config.yaml
n_head: 3
vocab_size: 4153
lr_head: 0.00473
Each number is 500 + 40 x the weight over its row's rms, rounded and kept within 0 to 999. Layers, rows and columns count from 0. Numbers have three digits each. The size before them is the row's rms in percent of the matrix's.

# up: layer 3 MLP up, 384x96, rms 0.186, rows 271-339, columns 0-95
# down: layer 3 MLP down (transposed), 384x96, rms 0.0707, rows 271-339, columns 0-95
up271 092:492465531445458480567492519467476483519611535451523568443414503427443496521479512482517465478445483497514445505555462406540507550576509473508531551503540527417485552489527520503493503501467481465540523433549491525493497474568495564485498489504586534532490539503480423559491509499507440518
down271 098:525556536473570509545548478497445496547456510475522500520485499468503484466494455431431505468491490553448512520439491488504413541506559518461504442559456449527538520474565483463541549465588556519514468441573459507460490502533454582548557472528482506525501494474440489521475470593535522437
up272 074:527450455546484551572516510483484474487521478539502614502494529516443481434439449491451481524581513505472510572419507538561448468506516473521496479452517449524485570575507443508531553538437567425466535518487527491475505563542442506507481538539548462524520512433513484462515456452484521506
down272 074:544549508485494467502526479570417471491443556416512496519539471515535488573505475543502511468487477534522456484470521447483538519431462485473514509491529513454610404414539499448544491478517463574579509516505466452527496504537528483520549521396504467485479492534489563521518532552471458460
up273 057:480440593500487546517543533395602498539487531429508461451509474498578484520526471465512587527566537537502424537493561584497456510535450534514502533486544469437514524496501474526493491457517552523471539471472523495467489473474540477462493492477491471493538509483424580504531492564519443474
down273 051:549586486469504478473490487581486569510495525519434481526504536453476605505499526496499543545499457559612521527471435511478479436518473502486484504520500523559466517562427467497550466488460442454484499517490506438470494471481494437560489451497576444491525584489581454512480505448492505476
up274 088:462552533502374452462509530478463475511487504511578522452413533505510435515521476496425507489557490466500482523513463506517564595473511500533507519500579506431527448426491458512456463466542558534434528443507538504540565535566537460473556480483485550475472500497489524521544467499501440505
down274 083:444496511533497509458524514524534498442490506525521515458391514503545445561548469461473517499514465499489456474500492494475509525485485503537470537516452526468491488449429515533516540487541521566427586472520509443587474494491460535513543490431483424557565507422544479453537513477531601587
up275 088:492534544542497454466590529490486482531431455541546545497508526498469512488497463504427571435571488481464501474494499492531472477552429507536445442539519451581527547520488454419425468485542430534563470547508555468543502462520528473537562450539433502505447515487532542519448511464505484483
down275 097:552516432481438489591536470536488467458459487455426549541524461508471480515527547490526441533510534513473475508499450511496525549498510473532504518520475456577503485540514425554510537509471532435446502540526449555481508534465461517481410468482604516466535535563510430518486477607454502495
up276 084:437545513441533547533458416450450488420524461472495537458556493464501454517440534447520453486504510564542543486494547542533514476474496463417517495506558516511535467503473456512477565508499557509544516487543453372475510501446477548513493448539554484465522463514539480555459568468508551526
down276 086:600435482463526537460531491570473565519464455531491414524458553478462533510533537457508519550513439494493473513506447442529551491480510444569482426485458596499489548541487527447574435513506522438476505569479531482472483547496492469521473544492474476513472569488466496484445492565521472540
up277 144:530482590516546509440488509547518465575519570495520513493534524464426480487527548516483495541515531513542486437510512497536533511477445557458478448466565455484455459556533483583473539448411479533490479491537482532539463488498443492543544449476479443410509518445469540539535420550492480450
down277 129:572457580489495508480525473504490520560561483397496484552484522461464496438454575512538475546493562482537486418507553487505479512484457543469532519452527414527489479569563464514526534475450502473467554519481491552528511506510481449511512397456527466483545500486440493596529523514465487453
up278 084:474492476512537481457396446568528468494555529528512454482445499514504523504503462435514511461458504501527475520536474499578530455386491475468527549449525538442490418483500528431474525504528459521481553514539545504483535490519559487456512465439494562484479531596541459542424491510503508583
down278 081:546487559519476558473491541566616463413487466469486491558477496513514484490441480479486441499483521489495502544452521504517454526475452506528500553545557502531488451474479452525512466532556502514583549486507481494501480540564482420404439523562542499453585495549524446525448444511462502477
up279 141:520478571516558434522471471561479527491569450465560480464476479490580517478553521523555498560441524449527468443530584583457456451473495464458575457513514491474518500478438535469480558545503514508484529466493483479459501438519479525460547483483460516484467495471555474495588528464522509403
down279 142:487483536444546433557416444537494495558533432465512481535508469527529513456465527542534446543440507420471495422476572570515498452463520488423543534517486452465531511510457519531498448523513498541502531498518438484524514601544518552481526540519478504447536515469528468479600534477506464462
up280 082:474475552527480522540524572425492440484487507524473426541525485488541487528474489481552502442442480486563448541564486522490511544486529484462463547510469563494502587529522515549426514492547472480560542529534459485444432465404498550515540484474453481443554503516476416465500535464572528464
down280 076:480456443470538431494529466519572525524527472513577504481559450418527518536450531538487485452448507484551464535515454419539467474519563514544508497545553537498465509526473505442498500539511472482538474436520530501450495484445453521450510567528586481604455496466527507520517500502422555442
up281 132:561509450486482487528467460549519505534448469477487556477492477500471493500518521512491549542442491519531488472529543627441551481448518457425477509523518538460493468516446518511481498476446520499523456389480501434523437459486532507555553591514449520498452440565524523457561526555436513517
down281 144:594531462490478506497487472510500557475447500546451466524458475478520498442444514498501522576465548530555499504571573518449474522483531454461505480526514556475504495474494544512500531513508538432471479410516496424510479504453521495551530581545470468502479484571501426497465533601393545488
up282 096:460460458480464505500514514481455475597526519543489554554504498503510485491497475468466552481506592518486448479584473422470585515473526482488510482486450524452569528592471528534450516499557539482529551546521531452477434432515473511512479504511507527500498485550425444445569461513517429435
down282 092:478505484452462480509495509511473518479513519461534498502434481457503450545469554531474572513501554471507470543523481539558529460536512492453424591551525432507442467504480519518523593512526490533512511465462533498460458440436536460432526558554565458542582458481409536487522562492472482446
up283 122:535510513450467461500540628560508545463484479507499511495505454506437537511554490534486487497497398507420541473548538548553507466502599495546541516482521536525455491389476535483456451499462494536487504531489467489463496522413466565540516512513484508493498406460504489485555480432489526493
down283 127:539492507495453489456556620560500511518467567477526495477459487479463509436453514520533507515486451557496583495424554478510494477502552546468520526525547478536554466523456569455506454418445458536510514543424458458474524578503507529585482520508507530504508407488460452499463467486483504490
up284 086:513458452508536508545436519497496535564448555493390468499469472501481548513463563489484547491475580468486572470446482575504474493566501454489479506487477553521460533486495536470480487528445515486494413515574551604542505508485543471536506492471538519474508489517472489504549522407555482416
down284 101:478488477477541455492545543495496539502543550425479436519440464529493499557450520540433485523490467529523508528506540590498502535590467487512591586481487464494497514474455549553525455484509458435483530475515491520488475541390469398488511483504543485574500472558509536492463467509460491435
up285 088:472504518493546477445465599529450550521534521530514549544491473450523479581483502489594483553457527521546533569518538538544495512474436509432565512473515559570514494523530488606464505471429453526504485508451514444460513514470482427508525478467522526453464445505505471443525482504498492413
down285 087:432556482444498481457513521511444492489482430566540508524521485515471506499523510500455486532430451488520492478447511485435422536508520499543480462490463475480454519558523507428560459498467526535512532594545504492495581561557497509469537566531565436551491495442578519475527488423425539504
up286 089:458536496522481461573506544528480504531516464544550575519487441473527470485480540421519479527482507455499549554509473514475465526551530588442583464499556455532518516479521497473529445549495474517535475438494416473419479531447449454490480510492495499560453431529576546447435452496504482454
down286 095:488570494423488471511571427446473522455453503430478556493458535494556486473498558464522496509439503507498523526474552563473465532482489572422449518514578531573455452460590509566469501469463509566545501496497480548482539487470511511483502515454462438524554516589516454527495507481473505459
up287 090:489408550436550503509493470494518457465443487547435486480508469564490518444573530547513511425461468507459566542499488458507445448419504453544427490470550538521622471500499519483542528474495557485508544414521506473474454523524553524509436495541506504513541469495453497529527512500563487521
down287 085:443550468527519530441481498524530533421545473477562504467555541502485501542538485466545528474431517491549445567536540544452522536579440519476553462482495480502406521441553482532495509479429453544463488487498541511448580497498509517498469465455405568527478464594508528496500488487500472511
up288 078:492442502453520464538462499446533486554430429503483438561451521547518505453477564522459517483437582439527471516461481459521523510397500483459486522473546511535482497515533525398494534491514505484461461580496474584427463526500526541533500569501508477465504505530503495463577466526554498555
down288 077:505538481413517513522531492493544405549528476468514478468505539530481506481484512437536419586505549471541483422468512509519530515467514547522491522441582496426485515576490520524520583510502496449542525521450482567480451472569517467516549458501532503452569432459484457442509488496427510480
up289 115:484540528493537506599455531470452491491562491497581455520473497477537560520496479482513496519504565470498492523550530488546614516461407507522468498556506505458518446511382480480464464523508488471469529433553489526493508403446532487455468501467530533489493474505544499448460490485505458601
down289 106:508559563544523507553518510546453483456533491481472524527436493460503544503438505519497560538541544461496500522481572564516493471466482510481523537492516494478506475461430528505495413555506469389510467423535495518446530405446552464479447503469551508560468495553520516529418485554509511577
up290 110:482521497447502400481516475527577432425542524533479516432406561494477549501433478498465540511533454493440527532489516505555559473480475385496553441466485524499532533494497427452533524544530545474502521458545525419492476511523542505538505493463466506509550447459532518484540529459469509466
down290 112:466498566535475465581531455474524496585488522428515491572515530578560559534494418470540496526528499504473520509524498532501509503531427510487441524480481464513509443493474526464504487426507471495557490569415567439472464516494541442503542503541445514448499439530464489558469418525538464485
up291 036:552556496548550533552565470445507557467484521516480460481499590528488486502433470540490537541544490488493499547474549445541577449492530483461436459467517450593487529554455463434510421460550538460538478482464529537504437557548470532507444520531479478513465471474484553480478455540508532448
down291 029:533448505495426510542539462473532501550502528502533479529478422446467482489531491483458431455481508528557500441414474511434516520505492505641559483500508525432466528451567474573513542580484499525519511473521474489543473459488536518431448468515519517449559519533505471510572542465462499531
up292 039:487499500517535465517498569491488437539508451467404433553506498496585482473541449514497522493511582559513504490462589511475449489487446512494509556490524505555465444509526568462479499500536499425527469568528569485487486470599491485468554464471543510497527445469534499473560558475535417475
down292 036:500570448479451413507571480467557526477478496478495549499547494482508617512508512492537512510529495466554538492459520562493490469520499496453466557529506453530438445569483471531585546501474559525474428419494471475434525485520458504569481522477547469517538472520464446485446485566456454526
up293 093:529502485471461486549518556439493459489517464450494473419496560460509561525518531484526497532459446553592512562438562539522544456499551421459536488469555497523460515486497509512523512526461512496524558519520515577434495526449481516498494525530527532428467470611437532471552506461536519427
down293 097:536497446455520491509588450443457552585411514455518533586405512532535520488529478496496523501466480477576452483447448516477470485522550549555516484520469446482483544504506536463541526502514467458545495516493511542475504486500455434473442546566531467496530558459507456550496470455595508478
up294 094:510531454520542413463462426494448544497534532536463508519571527550479491531518516489476426583557523472506594510452496511472547508542513538513522468485447587542503550510432593507480422487531478521497508531481505535454433503514451514521476507511581492514459459538506516458465498455538454432
down294 099:571495549521516525512466439543475449495444476554393466486475561499521443455511506519493512526475494465471541509462498577458481527516533499507465536562588557482566528519452560561487438448480526445506538523505446507433501539482448522435469478469604529482513545481495469489472530456504556519
up295 100:502528441491479501561504482516545548502509436522465512512522510513430516510475479495528482543465439497468565462544535498506578553527537518480512474441518549442432521497518472552487560389426429422567586467501500430541529534562529531481486482499523456527516513500547548458472509522500551441
down295 097:485560431495526462508523476457547561434529486484463536517503444540474565472456485508530487497447545577480478518518463560496569521490533537464446485440460524465466478459513471514511515429480445449536476542501450496509507535574469499531530457486544500483601498479562547533538504518500543366
up296 042:483534420537506421475494457436583575496476494468515503470562563458531488497554488576461537472512506539539435513557493448474481497488512515518568483497516537511461479491411405469528519517486564463529443500483535427466484532428527522491455478533548489469528565527497575497498441536499515526
down296 036:541519496437514447483466545503499480482499497477580523580549522412520442453535461505506451515455441497570536539434590528562482498526525520452387547504480451471531446544525516464550541458561433505511556462553438485483524532520533560491513510505530473514480497523487451510503504482485525444
up297 082:563480454478459416522562545533465437528503577489495530472541566526499483570495537494419489497504485497468473463469475611546549471461503431489519589446519516512474533518492549427498571527515561528475486520468528525468480433539440546528530534485509451494565526474541533523493507550521476523
down297 097:502529493531484544523489548550508495511490410514512471541452444490533463515512467473430484548580497456519446517508512523508506580552490508469413499514552501486532423490521489441548480534534405494514527578482388493477483530533459467576488486526583475482475535500524419490503537482508469567
up298 086:501499474532498530574494510456556473515492536492535466533442556427465458542440482478461600480462498500540488451496482492507519537408457588528567465498476559572469491599492569486504534486492444522450458490500460521532476513457561537515447542439474529480473480469548501549531467467461531532
down298 088:475369457494506531541501432444531485431430469477503491523520587525547400518525446494520594484478554519485499498512466480499505539550473505529500558482460465527533530582530529482516519462523525506518553474480531527470494542506501498473498517442552514449532498448511466478447427518449592494
up299 107:454519485470467424564466517562516464496557527469515493517512519469477529527521501477514496537513481496562593439454423515521521499522470557438474460421444465469495475488517500580509502610470451482570555522553467485467492510491462450556529513506452561488441579477548529483529569476510513482
down299 103:418504488512427450545504522475503541461528555491551484434519554469494487495491474522510493539516489538510597458451446528521477473529464543486508495454410508544510480443504482542489513618454515513575545481549509449498506419515485507552525456511444510472414503452557558577476505481504494539
up300 142:557479446504456444512498446563537522516522510590523447490510476459453527493561497537486491435445456492556549497497444460432458585439508477579499452530528566491467557472525517505483538473404514426423518514514483500549447483481471476502498500565514467508423471509498478475524477498572507522
down300 138:497436417477517597521528482523519515500441499591489479494471478451440549428491523564502522471556544551505492438455490500544472526433482477527530536551501459478464548521538530515449555477448553485472446514505478453535514501458379492490504502522466524511573539529503482557486503527589476503
up301 107:547506494493484496492503515575509511504488501506482501493433491537473527567562516576591478495577525444505501524456564504516473464459461424515418518438474505500488541490468555529493477511497470524432533536591516477563533434461492496540443479441481472494504498443552404441483467416493525519
down301 114:515520547539503531452553497513540523524444451454504452437441608494486490493575530584496508534447480497475503531492498542525465451478504502526406542522551519516411548538451495540479484578486496519485512469531479429499554474550547444502447544509482537486467475436558505447489418479492479473
up302 120:482433535513499468484468509480483509559494524517526476537463474483450475537548565503501612525488476532519494512390442497467519532500489447429517430516500519484471494477557446432408458521493411582538503553518490494471480483515493515594471530484562529496453470582510495481543487520530504556
down302 114:522459554511462496434466538531456514526466499525532489498482463528463442501532536488553523573466493547531497496429478455502506517503493496466542435562540475517514506487530405497459463500550472540539498458478453542429452544619478458564441490530563567535488493565501454462476442465525544559
up303 082:539508450521483477462453526451519500517505411572554553580534482539506452519557487481422484509410514575531427506491531532484520498437506489458480466442521530442516552499502414614562516511450465499438480501546510492491512503479471474507441535537499456516475508494534549480456538487500548548
down303 084:542545521473505499509482520459540518451502567552588480548537431429555533510467450475443498593497485562448507476510517524470469522517549478485473418468507513511490482453523442489511536495519556528506463440539471460501523565507601492481490465472482393559491479553536494442516461506468555458
up304 041:533507520505511486557482512520510515573469510554498476571378504435465499539534494447494444491539485510477435493482521503562566521484484445399530521512491548469464486459506543477457543519486432511510489447468479566392498527517510503507511486536460569559483525483473551523422476424523556514
down304 040:545506529487526429495510462474465478399560562485522495452575528553492444529460498468546483535496406500486465540438504581450477508538493549538481509538464480541561509447450462493545482460578494514537540563522481512502467534509485478537553462476513516471456560523540511475425451551447524448
up305 086:490513545466456565442437499623491525455480454473544516506474502454467477542506535512495488531433478505514527470423535524563526513545468507600573493491500556414497490498529477460471520560491570464468459471465466484511447487509433493440485489510442534488478543488465569446540558517510447501
down305 087:531494464536491454531487599547523536486457504508566502477548480442513506539497483484477494539417568537455516435591477486489542487613455467510542440534470495460455458487470530510520428560504540562468495544439470529532498520525458547450482547536481463469498523452521460441452535524459544505
up306 094:493545568499529498462493454507484577478423451538519539549534504492478499465507443512556476493502504485440462516510469422473512583456501535488576501523516505472486467601484547486534463487444521483480490509493470456472542469550567509577534448433451512537452510475547480480459592533469478593
down306 111:512485456520531485570498529491516474563580548483423476458501520518482524517470527460443496555527496520540522525514525556588467413502505463540481489478485512545496507379515453534417553522503541504516464417532543567536478536502476469451454535528536476455530452524445477489536470456517502417
up307 089:558477502411523489493489583546501568492516512530507477525478440507449526519548501492451504510458518514506522478487464468394417561517526479479479448526493512475454565499517456552543474489601496460532561493503480536586494529519464481478525458550483530503522411434485556590528490474551499490
down307 089:580502471610496475484435409454562492580460436523529512523476509480563469497460463507511472544529497466413498488492498511554508578553498460521487478439483554474484483440487498485479511541568519575510455495494497543576490486508511500550513509412498471466472505435563483508462497489455553532
up308 076:542490444417533504466441491508497518530538584570517508569508519471504448483490478500473506528499508528465487524553511433479494468501385528556537484533478497495534513447531481490450532478472538528482537466430490397496576441528503496543480573542547460508450519448496466441523489497543435577
down308 073:503489428493534494516538537410443564532521512427546486515533496539486471526421597530486426471501518512478508480432530516465509494458491547438497504487474509518550543539528506420518476481562510502437483491519587510543578471551524526476465488508482477548547496472542395537454456498560496493
up309 028:512472487505482577517527550491515561514515443471529448501514418455463494467494478476543485528466544520442494463429562458500538534522545499432538507548454559487539447538480468577424572442497459516544562516497451452489455550500457528572513537482466560529491521476525549510548516427512556542
down309 025:515495558480490461494527500471521522493495562562523438528389450479462481498511501506501496493577463518484494500514545441540459533503486596502474507441425505547542451447492516534567461607535485488552506460553540499526505461441535496496459449551486572486457514502498528528395491518450530458
up310 080:485475502443502413531504522559528492496576515519553506494487574505504520540449504493561461449446458521553478452516597461562538487520520440457494575427482434555546496512520434450472522496557450557470498541457457494454485480546446494500508491475507524535526405545552456472497493522495543493
down310 093:503457509549488572493487554522532473571436487575455478559423375490473492447504470494509555556479491507513522449503502516531498507496486503525433446504525504525561444438572520467477508518522525472450526487492485521535513532406416461497494520530567411545492465505512455511536526481490538557
up311 085:469441460536509560517525533469552506442567536570508515483500481547507499542462515463546493517491462487544516509575513494505492486479504493509467462442573504485560546476526469547491482505487486508453442395490439480513432535534502408522521506565520516451544500518443512413495523427595545434
down311 077:516511399558547463504487512491489529572570567464508469489505544549510455512453513552475531506443539508520494516496519495425501375463488567526518477498503492458438518577516541489502519566452542475544516460465433519531431470501527507489477501596477463583538513482477471482531456458492478462
up312 100:546618499557448547462481543506497516523488563487522437495488523499485468513502480502523494523499471506456418457509419456564565502460562514495457415495514569500488480452470504466490435505526525476512531535440439504534492489576571590557492445515509511519470440542507564491484559473480476517
down312 086:553500452457546536537391481458520528471446564478500558475504436475481547529451426485533483530562480469454491498460477535523468499445535487512554499483529530465463518465458447535531469437518504421540566513522482597603491468565528480462461459506522500533470470544525510527516523538465552476
up313 120:523525570450546471445482472527525486539518489508449593470561451537552429501561569497414507508496480514530443513492559537524526496433519566552519454523451529478435470512425460487487526547517494525517550391449439478482466508555507470495519567437506517501456458480503506486492495471522518454
down313 128:532506576429498516464519472463477479523494554535490518512472475517506451521609526451429481520504449513606457515491565479531518501468504604543607519428478487507429494543488508493507501502505525520479538461491474505474517530577541488446486558419524544516476449503475450537482447450499495462
up314 084:506435406475593499436478464516553492504546556579469523503487485458468452532518565523445488490445487472479461495506476517438564560467477448542527467551461524517504583495470479534502506547501528490560487479426509470594479518451508452549432462466470492534507507487515514499510476479591511558
down314 088:568457414516502473474513474529489444565493474500500529496479512487455429480471517528469530586478501494576495420438502524547464561518488494472497471573492517461486505562523490551501532511437550529503440476462426509564555493542524472529440455542462566484571503508489542483482425471593504515
up315 088:465500536505534598428510433528424534484515451577473540486559552457505523476506479495535500454553495470467524505578551448396507550474494492484495452514514516447542461532469489532434462510454484545507508505506551468514590527539565568503530500468489502536491550496513472556471534591488514531
down315 095:507477478451466461598482537506545392504540573469527499477461516541528547536493515468458479521464516476552479534447477611535518489518425472550473533497524456495532467506546516417528563486545494417490501543546487490472414480480461467527471534526543496462525462533454526452560513446500482465
up316 096:512591503499538510512528476549490579480470469515486532396556532537518514480492520541533574518476518477527530447478490529430412440503486534445477508544514405535499564514488480495524481477460431485414449498587468550452487505482504487556498556437491465514454500521501505552459540453497549485
down316 095:461524504572482478468579486480462455465502457534575581565472538451583508497511549476442459461538487493488507494603546480558503552467519474500462605394555469485554537473492516451478492465518466544494467474457505495524451504455495458529558529478508506489526531491473509479503478479494460421
up317 083:469448466533508459435430581547513534551497438504510466463430394557504498522502434494524486475450499447562476481526468464472454464521524568482582528473547537520500492512555475516517493522488467425496487489534469509440535517464485512520439547479523482480456546582500497404478545556473531491
down317 078:508493469492461478378512546447519491427565451577487564503456560575575543553484513542500424458535518470474486548490470511472493503505500520480477467496458517500511520498438511471516530523522507586480508425510492514569489448532502533522480520544507468516492438525536508540553448473497445391
up318 124:443485508523513562480460525563475490555474533535551536480501510531479479507553505426544567595533455532516513418463412532469501472458509538465571435492414543490473487472554510496426472453481496496489534537476491508503500476477505445526508533582522463506422493521493558543581462519445517523
down318 105:442515502501503546487411536453525473542470561489525499445476443469456463515503551440529491547502537514592463491453483528485519500437519548485462487512461519513480447570502524488431456463419479543532532486458477600481514551456483466532523511567562519501477566483471505599566481505470506552
up319 071:475468510557579481561488502470485546452462474524478591435483494512415514468622460564531464488509533477553535472566463507563519557460529478569524527513491538476568495507479479452507480531538477492529478555413437480469460471512514536497471501566478519441503575488469520488465512490497546530
down319 066:449571499593518505554458540460437512505481528486467505499479443483458507565545472493545491526508445525563491474473467506512536442539484528496460579514496489511467476517542462488569560473548450455501521555490504542420546545483574482443467540453445553511509523562469444515465537462454424446
up320 040:418516422422541433515492493502467583508525431548519449514558469483471532462515502563524479478477521515509531507522555506587455441501399532464556477526540496497431513474522559529522536476539474464517552501481533457532514501547502463491505418467469454547467457478483478475449511553458554545
down320 036:527566564565470505453481581400504429479489431496539487518489495554549532523495539454425561544515505522451450465477430511465453465572512476491445544470426517466537508500508438470521539450563442481483515495456479489485485549535547507509491537563568547503540455509453512512525508498481455522
up321 074:539479439522507504501458596431477443488449519459549563449515616527474503504468506538540520489462504534482468378442510545494519509536462501501541464477516497580471565470488491507460476489501534502485548482548518537512438470501516610492443480464520594534475457501517522515486514534480471537
down321 070:493520484554498524523511515549572473462508597550513468507456501519457512462452491552493545495541407551513517443512516506491420490594460501431523465563488450493536491477533525481559513489525560439484506444439500467471552469545525537482360510474535503445518545519480504455474508501494505456
up322 096:466577545448473529515482503570535503548465537455494547559559488444424489509568516496618485528513544450490458520516468504490554498545549492490508511477485526513504472482515428522459507507510496473448538524409495571477527452488458526548488478588477452451541462510425526480488450449464503433
down322 098:433575506528466555515478466473469458488410567488527513558568482515508484512531525498585500499482541460490525443505472466477509533556498514574485574530527532539516497520475461597471525515491439501550469545457560551481536442459446497525464493512442541461474498522456458505482499418430441461
up323 081:460474575477482603495513541525482566479489507478561476445555456431547497531500445448575485505475543561561502485522497494501474488529450530494472575458537576513492522471528464493506461482478521520454564521500558442461463479502596420483473510525509505518504505540529490546495417525435503571
down323 082:533597457490559472472421492466523562556433528517459534493492493484536480523504536543414543459536436483439498583467453535448495488451457522548534462538495425434450487595482486483503504501571470446501505491496466487522510501513504532585454550497516452479490528462514521502524548527562465494
up324 132:506495468497434461543478506552456445557476532509524555513518514527463533526509479528500528534527475487505570575472451539448544552475515519504435477446393509508509466492541524512402455490489476474469516501521512485420574500447419517486452519526451456485566496576548557562532490530487564536
down324 131:501450485473497419477483537510493439543508522466503449484451486491432527567491471557578521494495425428538584586460509473457518519517560520535496468493508479509473467481538542468438465447469527440500467457548440485486547534486488596523544509480430502480588491535486533522547502509559533533
up325 099:528459496452490492511519540526500535464523584519498597499471404507456498480587506478526492543449437443461479515528449504489542504494526475518479487515484599488516576464458475482509587409526409490522519457446447503510530485511563496424480548491563516509480560505529504506550526484461478530
down325 099:559489493544580468480539512449524504485460461532461474518533527458513494522513471477573473445470516403504505468520445579546490532466498452543455439507549540451444488473529498437569543440493517553508461459474525478418498482587516582502557491495573527490476454525452505554562485489520486502
up326 099:426508509488502440486473529482551548522448508485509523554511457501483480559534449539490490563470441517574490509499472543468443513489590478476460480459499625456544508464454474527595425522508479477483506522482507506492386482525494553489541474437442518522551502510477547494545466469491485572
down326 105:473537483578523518417532465441480561480445450452509550500500463442466445532512475496446450592477497481540517456493516524567426515496527533467525540472485521454554515458514512578574490520610534485519495417513490553533446529452537567493480471468521489512511546524443475474502469457489511525
up327 111:490530544505531513564501534525503541453497419482444473446568524428507505510452462533499481493449446485481463478484492584435518542512539549506584515488477465568453559545516484523430569525536508511501502532534494541495495505403485449470537486509434474583493452514544477503480579452522558459
down327 109:485458518468527542499561473494439564537505403463508483479447456553515539493412523515516486444509498524502459461527516456520475507510525525516485532448547525525442484499482474501497549508515405589558501479434565508539498530556491460383520512457494482576491499443504521559519539451492570536
up328 082:483499555550560422558486543467510482568528524502524567460488487459472521478475563455486535426483562481488444484545473459439570465496476440457480484461537585475543451473545464563500501483513527488565499483515556521538502559521560495505493515482561464569525443565474491507527526455493449428
down328 089:501581482483465551535487516503498470538506523540410445529530492534521463429492524517514492475544471583462520459538459490562475526468530495549463529535469443583543512414503469485485532522464479470539506541488442525452544528493547531415472604504535475552494490541509525467445442436430516491
up329 094:578573542501522513524457479456612579466511483496539523481559561509472531515540469452506519513508588470475486580539436497516519454513498486562436561508516500465494532508466463446430477500587452493490518494453462467454466468509484460582560510429541441496476497504481533529497515507468514540
down329 082:474503486457503458505504450511507491534536503612490485447456483528420508587496604523505536483416477478568527533492518598522503539444541502508552468504490448547494488513440535445504471476483532515539500484466464516493526499522516493442439474477452510543534527489462502518519582457582429437
up330 116:542514480480548482486477568498462528509509528491519563540546429538479512495575501513503507512460500448539549429463606560521520508487490358548474433498454506460499459554493448567472497435458511525534498522538514534473497497499451432535486569507489532499514510511512565438438530503464448519
down330 124:480539436523538517460505534463520516494452507474534529538561496522537509442503510467491455511455524467550528464469595529555501561499512410609482481501430512500430553544484439548463486409441450528533466510509542488515456476525437459493530565509500462435512473482495528503429553509509465549
up331 096:489501494476568443480511490475513517482460575546495532522552484546486587465451438425503471507529510421519533444516498475491483537496501498483558455454574504455435451519479465515538409539499482478477462503495492454566562578474563491459383484498487448478508509484488489525483537486452577526
down331 090:466531443522518488501514465491477538542532504523502519493487426494552517491502477453451515494563520478490435451487478485455569524562577506447434490470464482517448503489448517528497504505486582545439485587527538533448476426496415451490605516428545486564539548470525467485556510517540463539
up332 086:532403496467499475586434488467499554537437557499490486482476548477463500487505491464556421435465500483535489502392506494482524556497498485566570496460439438521486559522511538498557583523546526471552484523516511527508479506452455516501502617535493496506459473472500540534564455518526491471
down332 090:494492496496472539517475562522529522420472518506569484518550568513514441522493543461438493524540490566563488429521508478559592473591522522516527533498527448405436522496519528477558472498453497515485502436541526552446506466418479493524416504489522419468511503544521486458490483459448515477
up333 110:486554437507476497599462530549492543497414462491518574538494458505487524559542516399501523523457433465475518498526481538534542457432478492507481479518453506471450590458498433588549478502500465523429535554509494528571491492486499521540497473469470473481558473488542487490467553536489423522
down333 115:478527499541520506561489527439498569511445473514479510514507514426444430525556519480513479543496493462473522464482500484561608516464494532451486468502533510506497574397556481527510469490544545476481469546480487559587499503490540582531519449513498456485513507464538448399431475566476450496
up334 117:589509548444515453537441518569520488535468480523542515459505425528478467489504515510492478457477500515477547505525476518494539524509561457532513539557486523534498464591473464579482519533492450526481426429446490536502468450489497589504494428475521467537513545470548549469549417434566528446
down334 105:581482511485542452555420511527460497496480505473504474500568404538466513493516520488488480442466474440485538532516453528508576405487472494536483504588485502462535411539543492574491497521463452529541475477484473537521483484548508554517514403546515434555482527507490540561531444461488548499
up335 064:504548510514450504495508482544478489458506494443532540514575473505470499488483471515520533556554475500476481581531544469539511421535460507442414562504517504564479534502461502511503517451503451565517526459484525520445444659524513500414588474491443452459511532490484505500507520478565463500
down335 060:485501426512574476439466447474490458492510500539561498534503523535570483394501419536564559508466566518526510482472468469548471508387563483527576488484449498488434569454563520528508532546443579455504514447521477448527528470473470511479481560493495479536535489494504536500496490487507486509
up336 108:505576571492444435521491497449486502492558511479517494456580475491512531489511515484480536485514544464598462441497575519442546567490464485470464456488542459514542407557426527535509524573413495491559523506469517467493538543480445561432492503491516466528562445546529532477521525484487487502
down336 106:479604511498486463480435498473570525484509459495531478562520499481471479452531447458433564499556461514582464413480526519499561565434442519501476500515474487571481421503477465517493475536430511520522494524485493493438570539516449562455549532484547489517576479523496541420476534494511495500
up337 079:510518541494514499468478521433451509516482457466598403503512500545532539450477441557503488441523527498494542532509481486463539428484475478563432480464523477518567505483486555499530513479457496502430540568455501514544558546519580526499533504603535433445422487474494555533542456522492504486
down337 076:480461594471574591537532486551570508484482506525478522458489523473498479519565501438471537509470543461520498449516518541538499550459526472467505461516481518504451491443447440524463458533534521514446455461490493569439467593549515496473462484421484604535520500484522469470443498512579478469
up338 121:554444544518497420508475488558519517515566503475532480415562492495472543505472513533479549547455449575435501461544413490463495575446457503510547483536467459466522493471489466505472459500432477620558540494518517544506548466512450488503482522506518402483522433486497535480513441483501488529
down338 119:555547516532542444542453499485549528482487553501461493463552459483476464448465514543437492479462444620463510488547412511551518500497515451463511454550474471489541546507458461557496432512421481630492557534507557534513433492512492494504481527490496487419524472536519454493492494504534515521
up339 064:467503429487534465506482550528505499478461456517469503537544483495514520519525495504553513460429463512461448500414501488506554419452509540531458535574414443509558556576561541497487563441511527461531549552528533475466485488465467530474554554570475530480521420522551474528446480461501440492
down339 062:509492455514566465509553553488501499485561517497547497539392492470480501499503511474509544478539511497502478514493485488506436471508502480389510489584514542516437525519564454538552512482411475530415441479461494553418555465519485512425552531536579563539467482525460532511455481480543499464